{"activation": "swiglu", "norm": "rmsnorm", "rope_fraction": 1.0, "init_std_down": 0.00399, "optimizer": "muon_variant", "lr": 0.00212, "beta1": 0.95, "grad_clip": 0.5, "schedule": "wsd", "decay_fraction": 0.665, "train_tokens": 1025000000, "steps": 7821, "dataset": "wikipedia_en"}
Each number is 500 + 40 x the weight over the matrix's rms, rounded and kept within 0 to 999. Layers, rows and columns count from 0. Numbers have three digits each.

# layer 4 attention query, 576x576, rms 0.111, rows 53-67,149-163,245-258,341-354,437-450,533-546, columns 192-255
502489518486510493527502511486519492497481551492492515480485512507510487516523504476510502502506507499481519530509485514495497490540530510516512472515519525501500499499479533465499507470526523
479513505489505530533512493504506501515498524491496483469501511471527508500503495527484497504516463492473500533516526504488505504490503475527500489517503551502515529507500516489523538494514553
487489529494519514510511497499506500493509503508505501484490504487502504515497489507498514501507483498485495530512512496500516517525501482510506512512499514508493518514493516488505526505517524
498486511493493475488493504457493499470533497489532511532504496531483454509513510479559515525494546534495510533511479463520463494540522521482497484516496494479480503485484513498482491511507458
515507466507518494477537498541503527524484505481501527505495500490494509494504532546477509478495483482521514488486551510500487503478481495515495499475509507500515515501558458530489493465487522
505518490507502503500507494496502524545488496527512490450504505475524506493507494539484516506512468462511506523494526546499511518496500481481504527478485519495511505488533491467504541523488542
466510511486500495511482495482515487479507461519534475479502485540486495486508461502522514507491521515476474540510465464502497513537498515492498488507503494495453510470490518467513518522487502
536514468492482516515534480548512502538470517490491500521522502497498493494519545512463480470493492461504527501467531549528487451468521523467498527494474486519547524513505490498486461472475483
521486508523529521519503521522502492541453514510454533449505490462533504521458512493496466485492485487502492471497477519489504532482476467530485510511520529538536466535508521532497498528507522
486492477502544492480505500458528496516515520497513490514502535502481488483520471510487450504492526514480464474490475518508504496525512480520510516460501498520507455495502477491499497515484485
471493513486488494490512479472458497447531484515511476504512514539474459461480487487519511499513488517465529530504493481490507516532509522486510463505496480503473524498463520492512528507477522
507510530500511517451449526501461498521524490482514539534499484513521503501502529467501469527505485539528459485462482468501486518487449508539469504529518465460477493495467464518514525482489508
496495494485420528489496448430540502498505501547515477501510499543458485475447527520516507521495522487447510487525476492508517506500517502503494477523461505499493503490474497510505485512500514
476525516518504518522524518463516478465532452505448497524543524543512486494507488461510471480509467500439526533535487442499475541508540554473488479456499537474478536519474510472507513491489536
426495510539539435469489541506473495440431480491520509421461478474494503513547468456520474505504525546484413518468463512483538593550516438578475474454568499555466427482485566461536500475472478
511502507515488500487522495504502528483487481512496483483490508486492529533472498493454490491505508475487524473474492495530500501489519489548517493495474505512496508526491512488511498508516511
517519518501478498512501491492495525493504501508494497496489515480478570513469503465466505531508478474486538509490509491534508513464524531522510481502500491534495514525547495501516496470520502
491501484486514476521476492488503518526473529530524482516516511504493502504473513493503478520511497511493497473506535499517517486489511493496495508514475501521472507479532486492501512501517512
485485514483466500476511509494511487499503476488506495508506479505496475497487504503498456480494535501478497494473493477518494489533508479537510519478528490505476496478484486539513521507499494
494522485489475508493466479487490489524474505468513531470479498477514470486539506492517530546485486499494471495550550501452485499522489509504451507528532489509477518499508521489500491504497493
485507491496499497465507508503487507517550492495511486498506513545483530489461495453482509510489491499510535521506482475472504497502488468490510496511497505481517522477536500504475496521485469
504485487503434470535560527502517511493519471485509528529522482515498512503465494499499470458494585507506494480450464541511504517521498449545508487475546524489495494465485496542490496525519505
505496473484494535584507541491516522518461579478526496515466494448533395474608518595509512438494491483521481502538494595460508484534527516473474534472475509524534501557467541471500493462534493
470510492516563534518477492530505488549484512495501496469481521501509478527546517520478516492507411493516517525581562521522495482474500553443503526495452516537526539526512519435522495437472509
460521481525476509538508482534548485528506539534469418505446510547471515509480537511510497536504444499499535555544539441568480487475524507474493495493446519467538527454510539495508464514500498
470487507499464482491514482504492480498533426512486462547513485516484542515433501497524478489495512519480512527459482442535462543509445461472523461501515530430413485491516478539499501543512526
515462500500435449481476542516463527475513446468524481443510469479517493483470523475516495561488554523521455498417443541482442528482487455528480498552516489516450437513540514534493559487482516
526489456467524491525459540494450533493587479498558481580501490540501512484573501474492505463511533546491519511510486503505521492576490405474527459541497459518474452466516523487497466448507500
454495547516496534516481477550520505534511484496444466497511502528536533532499509472503469509514438501452513524472528447487485563463500533461550473510551516435431445513522523478530496557527532
490537472489538478333495561496489494428472395488561492477448471523465531504499508469478533531514514502495486538502518483506528535464459499478517468547560506602486560504535487443504505439459514
608420450558492392531586408461582488530503522416524543455458471448455472554533502515511546428492429561410526519460593460553516503451534510539502443508452529538502534444473532481505516551441420
450475503501542474493479522547431490479532534428482589489471480523432449465475491521486487500479428462453475475526469506501497527429456481488499499414428548567488560480495521532510373477507529
412557485563471431496431495513470469384498441413572585433520447444516431497502475460505534501497417461459555525556511412461472505384443430519479596573508514507404543516570503477549487510464450
604484442497499530488544470438528514597510500444571472471494519443481500566511517465515421555492496449502512529384480477581481513482533400569469466552535536380528517492451609510503551478558472
407497499508517579437435521446475533512550529537534459507485507520498507476446398552530483444495543513488541526474413521494529502563557490469441602429546451420491477488485517482475551571535496
473567500494491517486497461528348488486483509513485472448512496452554445473522469517470500494516535503504509503595444547460510555492383439478457489521525454470502500496538492517526512458457587
605533573453397470502547525511527536557556547540549568535496518526551531482561597520561429465515484498501491511529492524529471480465565467382472468582498557459484490487456508511538493426526498
482490552472478577526563478468507554505615566471467520513486502531442539499510425512490462507481490468477481563479521582543502455496557466569452519489585601399411470429416451495501526470532491
453550583551389578604505505594487483502480534454476493490575442453487458584389565470456578572481361444462510471457510517547467532500468521522539550542391595576476561490524482514528585502540513
414444497532549482424498569463488486476483525462554472414506514521597445559502495463602415464508519498530494431469439411470513542555456559421530527470487519519508501440513590563490424462472494
516512510484424540515549551485526514510523478555578526579540534550487550523524451501445480489515392480487509568447590437590478536501420550516426440612487493506529583532481448488493484461473502
451558534452566550564537553433403523399470479483465465374512507487444551511546419478470558509510427475465496518449493553463412553534413538431516555497457517499481506519382483517459561564469562
468492510458456572495471517514433519460582430550506554583501530445541486472505525637505452479536535491514469555431456494456478446556499552540521491554546391460456505448433471483472536539505579
469489484524518526500478530581537506518458470548537512540493543536500514466417545482478498533506465473416551550521503493528432458471431446456483449496420480479533492526485500516475488483494523
484415490536458378513457458534552475554414563458466480420464502506467545500452535516450544452502457460399517490538519592451529577367533552525495438501425482520505467515509488511500411476489572
483499423544473513433455427562500502591384513457555620551575469504490397489464549504489449511492453444460490490586523476505462539526552444457526517509404494490450564516437489522496447506451429
484557485523527499470456498538450501445437487479455515499552503450461474534473464486474507480498513520486533444668560444455491498443449548530496464536532522511501460528614498485533509496474471
507535516493620514553617598541475495490529528525464539439507527479462520565497480466473542419497517536555422551489430489475453511473465461607441448511468602557467537605528476493480502462544468
511506450480513571437491442461482518553497447490517489567519498479480430520506475520486419504491614511537504422562526503505501415556584454529524503508578476454506403504453501486539578596565476
515471444491512566463491456593524501452458508405518553530559501524497423544517493474546434610516484502473534542562545421534463483456482524478515499547458488548474613532479470547493442443479434
479514496516511463493551535473479508420526512469494491517453524557537593523606511501600401501485406474502410544399552483546503542383474567460480494514478511453524584590444475517485389467487503
519492497417461498495495526451492498505511488506417472576437532566563627440505489458584441501487519552483554569426557515430497515492536454415480451509483504421485481534541498487548520478536511
455507551492400479523501523520513456496477513538501426602470509523537497508520522527544458541502564560498532538479476518614549472518500557403449558569576516449582489447574503543524444505544531
458485469511501438509460469420483493506545509563540478474558520514591422479445589441542505404497465518440515427561501436414550527467485501570485533555460576483532530434538512481533479483463552
405498498526537495509459592516462525560467483563549469530560500517484530532554483507449483467486587567471508413571386417513455499459449534585455490419512505502506443463541496489524467554381511
490586467519476492525463582539377478435537489524481607473530492533495468436505583466395481460502515492475481455498574494503473522482479512477489488504458484608534500513422450478468421373564495
507487566513460540502504438415505482442528485421466571524478505516449507517447446508493438466513461551439483559430629522556483466549545495551520502496485448467464476528474513485495482468540472
434502502567521382511549574496531466468483478503465523491443497464419419493564513525469571468474386463483529502517395484572516440534503572508498493484496577495513516497461487489514510533489506
526498533539522522497571485558501496539527491518516510432513517562500519465527516497458448486492415462532528501510488452473521484435516435522486470505490513528428492496533550456500478515559509
556489493495531504518472504567487544560474544473543501441508534499519517494550459556520459518483423492546484450490546471542470525454525513468499488485447492491480535480505520496488503516495499
479542508518537506546448495558492505529492492506526532449580496504544467524507468546479436463501477465463554475494523464568489518482492454520538564539473525510453525525530517482521451448550519
540543552501493490487526455520524518509526434539575512521601493603503525442546531451509461526484544562496450515521451523472436517435448473602474528506541592450453552557547455498511441493515444
456506487497462563542451498485511495530426487507445459545461513381568494512453475533459570510494490522437497469533476453542517501541520565524434542527504504436528493539488473492523494509546557
449527473461476533487429513509492477486506543496480504521454485484516543468500537512486508487506484552522515498511507516509490563430404485410587528550508483521471509475476467509494520462476502
513495439516453458487422463459480492437504469507564462528503544516508570472564521490510459529487503542561572497493508477486477504472481583432531420550491577468506555503486472553448526447466459
486474483487537503547596524477542521504518491458524487508510541495478491484549459553522542429506540505514492568485532492482489471568523488530458456428532452463479462480466528463495502545426542
405535490492515531458483508534472471457427456515490455515497527509582417484483441536491504540503538550492523429527509608418465550571466507451483580447537443512514422504518482488490531535452509
484537508514499580530564460520450506448526538517525549445484504485506489575459510533491456455489541441492504511446539508499492530405464470525452489481422599449513558490573549508506455484524499
517556522454524468527471448522480514529539515495555541522492490520530545510525590494534495541504521486482464506512516482445525455456517434470435423520551508525473467511576508491496490451508513
475556528431461448446520582536386510518547487517519574453530508481481526550578443565469498449503558429545501485404440508441468563515479584487522473473483520526515489479591504472463479437444488
512479490472511476484487555523537527489574458471536547480508489528495557508516530521496615507503484488535497484466510493496497490504526531481533474469511468506546526456540444505500431406485472
460485514517470475569489457437488460509505467520573515513447502540587502463527552529501506479484445540353511518542420473477543509477590531447476463477502548450487512499488542494525468459473501
508491509484488510520497515482510500494497512522493510477502494499510514500488490486478499499510501483502509493510498497499515486512516491496503487506508503508494498499505515487501501499508512
485496497497509502525495498480495514510501521506502490474496504488517521511495494516490494504512477490492518512515507508504501504493496490507500500497503498518485501522505520483514502500519520
491485498496508506509489491485482496491487509525494490500506495499508477511496511480501502488515491500506500498518517497500495491509506503498499500516500504504485492491501493492507526510511505
503484511487502504479495508479500494491506481522504490511525506511511479495481488496501505504497495504486474502491484481506498495490504507478504500488520513493500484493486497494484492508513489
488498484492500489491506482494510495519489512473502501505479488487470499489508516516465507492495515500500515502499508482495499521506502496509472507517503484496490522518499495505500486491503504
483522499496497517502509500502510505507503519512472474484504493507493512513491497523496523487502495477504511512524492508501505501516512484507495510496492482501508498506515504469500521504504510
476501515511513479506499514494495504507510483538499510503527514508511501508496481514502507498504511512495484496507459512509499510509487488508508511496518509499494490497500502494499521509486500
511507486512494496508506515512516497554461515465509514476491479496479522486545515509485476485502517502488519499491518492499489498495512512473502506493479489508518522497502512488525463496492480
505491502502534509506489508530503503517471520483507484495477500470511494497497526513491497492497502515495524500531531513493484501478498483508503504500451508529515501504539517496496474492518502
493527473509500497511511489488515492493490521484487488500466509501535492493528521554508479495495517484515510496487491522517483482491481511486499531487521507491555492501503497491468477508470490
496490495492479492499518495460459483478518480548495482536535499507498468516463479516494502502509501503458481510483469497512504502500500502509481493493519497488463491508487514499524535543498516
491480520476487513480458510541488502501531501488486513473499488499503508504484533507512515516493505502535486489473473527496479533503497499506481496555498499498464487518469490517479521496490521
503487487493489474503492518451488501554528500551494493499517499514456509524483496461501494485516503517461530547550488508526535487506548512520488479491472461510496481446524508472535484475494499
502499526504479495519508498481481511518515447524477491534533516495559491498499502496494477483526465471438503504508524502519481518504504540456505464519510531463459495494466522485503517536522529
# layer 4 attention key, 96x576, rms 0.121, rows 53-66, columns 192-255
516484511496523510512499498488497484499488470500512492492502483492487504507498504509510495502496476493529498501477505506510484511507502522497492485495506498465513499504499515498505508491478507
479491492501502499525502487487492507507517497486499519491519499471492490497520517477513520506500515478518493486521493488510468492513489497484500518511492478501495518488506473492489513521476508
481490505518498490503509517494516497498536507520465479470494523491492506519505497486494492523497508487491508522499493521532490504505499510490474459501486494504478493511483480517496483476516516
517536496508500483495508511516505503510495499497505512517479488512485517513502504511490490517498508512485500522501491536514501517495489491510504484490498496477505492497503515514477492468513488
486493496488490467534496523464496507501514530503464494480485510453492487561501499496511524494496513508523491463528499470498490490510476531494489510515466475523507508485478476511495507525512517
505496482520516511523520510503505516495525517506499496514498526497506508496526501503499517524508524502513508517511498496518502495500500516469498495516479492540505527480482463502504485472506508
539522491514495525513492504510489497516509504491534521536514509528492510482503505501508478499501501513498499507511489523505501482501503476485502504496517514507511491514501498500475498488487482
499482515506509481530501525466486511482505487525520478512481510486504478519515501485523508488501490512497511485512499471490493492513495543483513500510456506545506512488511503517515515526513542
468480520474488521503504478518467478508468475501531503517513492506487515473482486493499504512502487487486495479451511504484514475494466502516523503490508496460496491524513494510507524520511508
479534505514484490476499470529462498507481490495502513477532501507495507494473502499492455464493496511490523493486503536447514492472518478502491505483539491472515498525498504484496480495462480
512517521497490500476494492505500490480499473516507498511518490492496501500495518503502470460507486535498492511501494495476492512494487481486511509525484500487485488505497502503510501477484503
486494489499508487548472499495525492566495521480524529480514484488507507482510525486476491491516511502532523470545503506495521514483481525508521522502526493510521485507509495492507493494500506
508499482493486510504531497466539519490515476499521483488490495457492478495504507477512510519509518491534472513498553489514468501503478531461480518532465526485504552456487498493505509519518556
477524473516513483481506511508473508498463469503512527503541522486485506442424543491465510472497506527459515489568496460466544471488524521519482472477507487501487463531519522516508499513490485